From a checkpoint of a small transformer trained on Wikipedia.
Size: 10 layers, width 256, 4 heads of 64, MLP 1024 ReLU, 9.01M parameters.
Architecture: LayerNorm before each block, learned positions, biases, untied embeddings.
Training: a variant of SOAP for these matrices, 313M tokens.
Each number is 128 + 24 x the weight over its row's rms, rounded and kept within 0 to 255. Layers, rows and columns count from 0. The size above them is the row's rms in percent of the matrix's.

# layer 4 MLP up, 1024x256, rms 0.179, rows 1014-1023, columns 32-63
size [ 95  92 109 105  92  96 108 102 115  99]
[[136 176 152 149 168 165 147 121 148 102 122 130 116 123  80 125 133 106 141 157 127 154  80 115 118 129 112 162  96 172 116 125]
 [123 172 140 143 111 123 135 134 137 157 114 124  87  89 140 148 138 132 117 193 102 106 103 134 179 130 138 118 111 151 137 122]
 [ 95  98 106 127 121 134 125 167 106  86 146 174 114  86 126 144 156 117 155  59 112 148 140 143  88 127  99 123 143 149 118 155]
 [107 124 128 118 120 141 133 115 139 166 100 112 153 103 110  87 141 117 152 131 126 160  85  98 132 129 137 117  91 169 140 122]
 [165 142 139  98 126 120 126 102 155 118 140 105 119 146  64 132 175 133 100 106 136 132 138 170 152 172 167 142 136 125  86 101]
 [155 137  68 139 120 132 107 111 140 179 148 139 113  83 107 162 133 144 103 149 116 161 118 114 128 120 144 143 118 140 118 118]
 [153 150 125 143 155 120 140 137 122 138 124 144 131 125 135 129 108 113 137 130 137 127 140 126  57 104 146 105 109 114 117 174]
 [121 192 138 111 182 128 118 142 102 139 180 121 141 149  91 116 107 121 101 123 176  99 100 164 127 107 132 155 130 129 153 109]
 [162 170  93 130 136  84 118  71 109 141 129 145 124 139 181 156 142 122 114 164 136 122 113 114 127  66 153 171 142 137 107 159]
 [ 90 185 135 128 150 109 171  79 129 111 138 131 150 150 112 164 128 125 142 184 109 160 127 104 143 138 149 153 125 114 143 137]]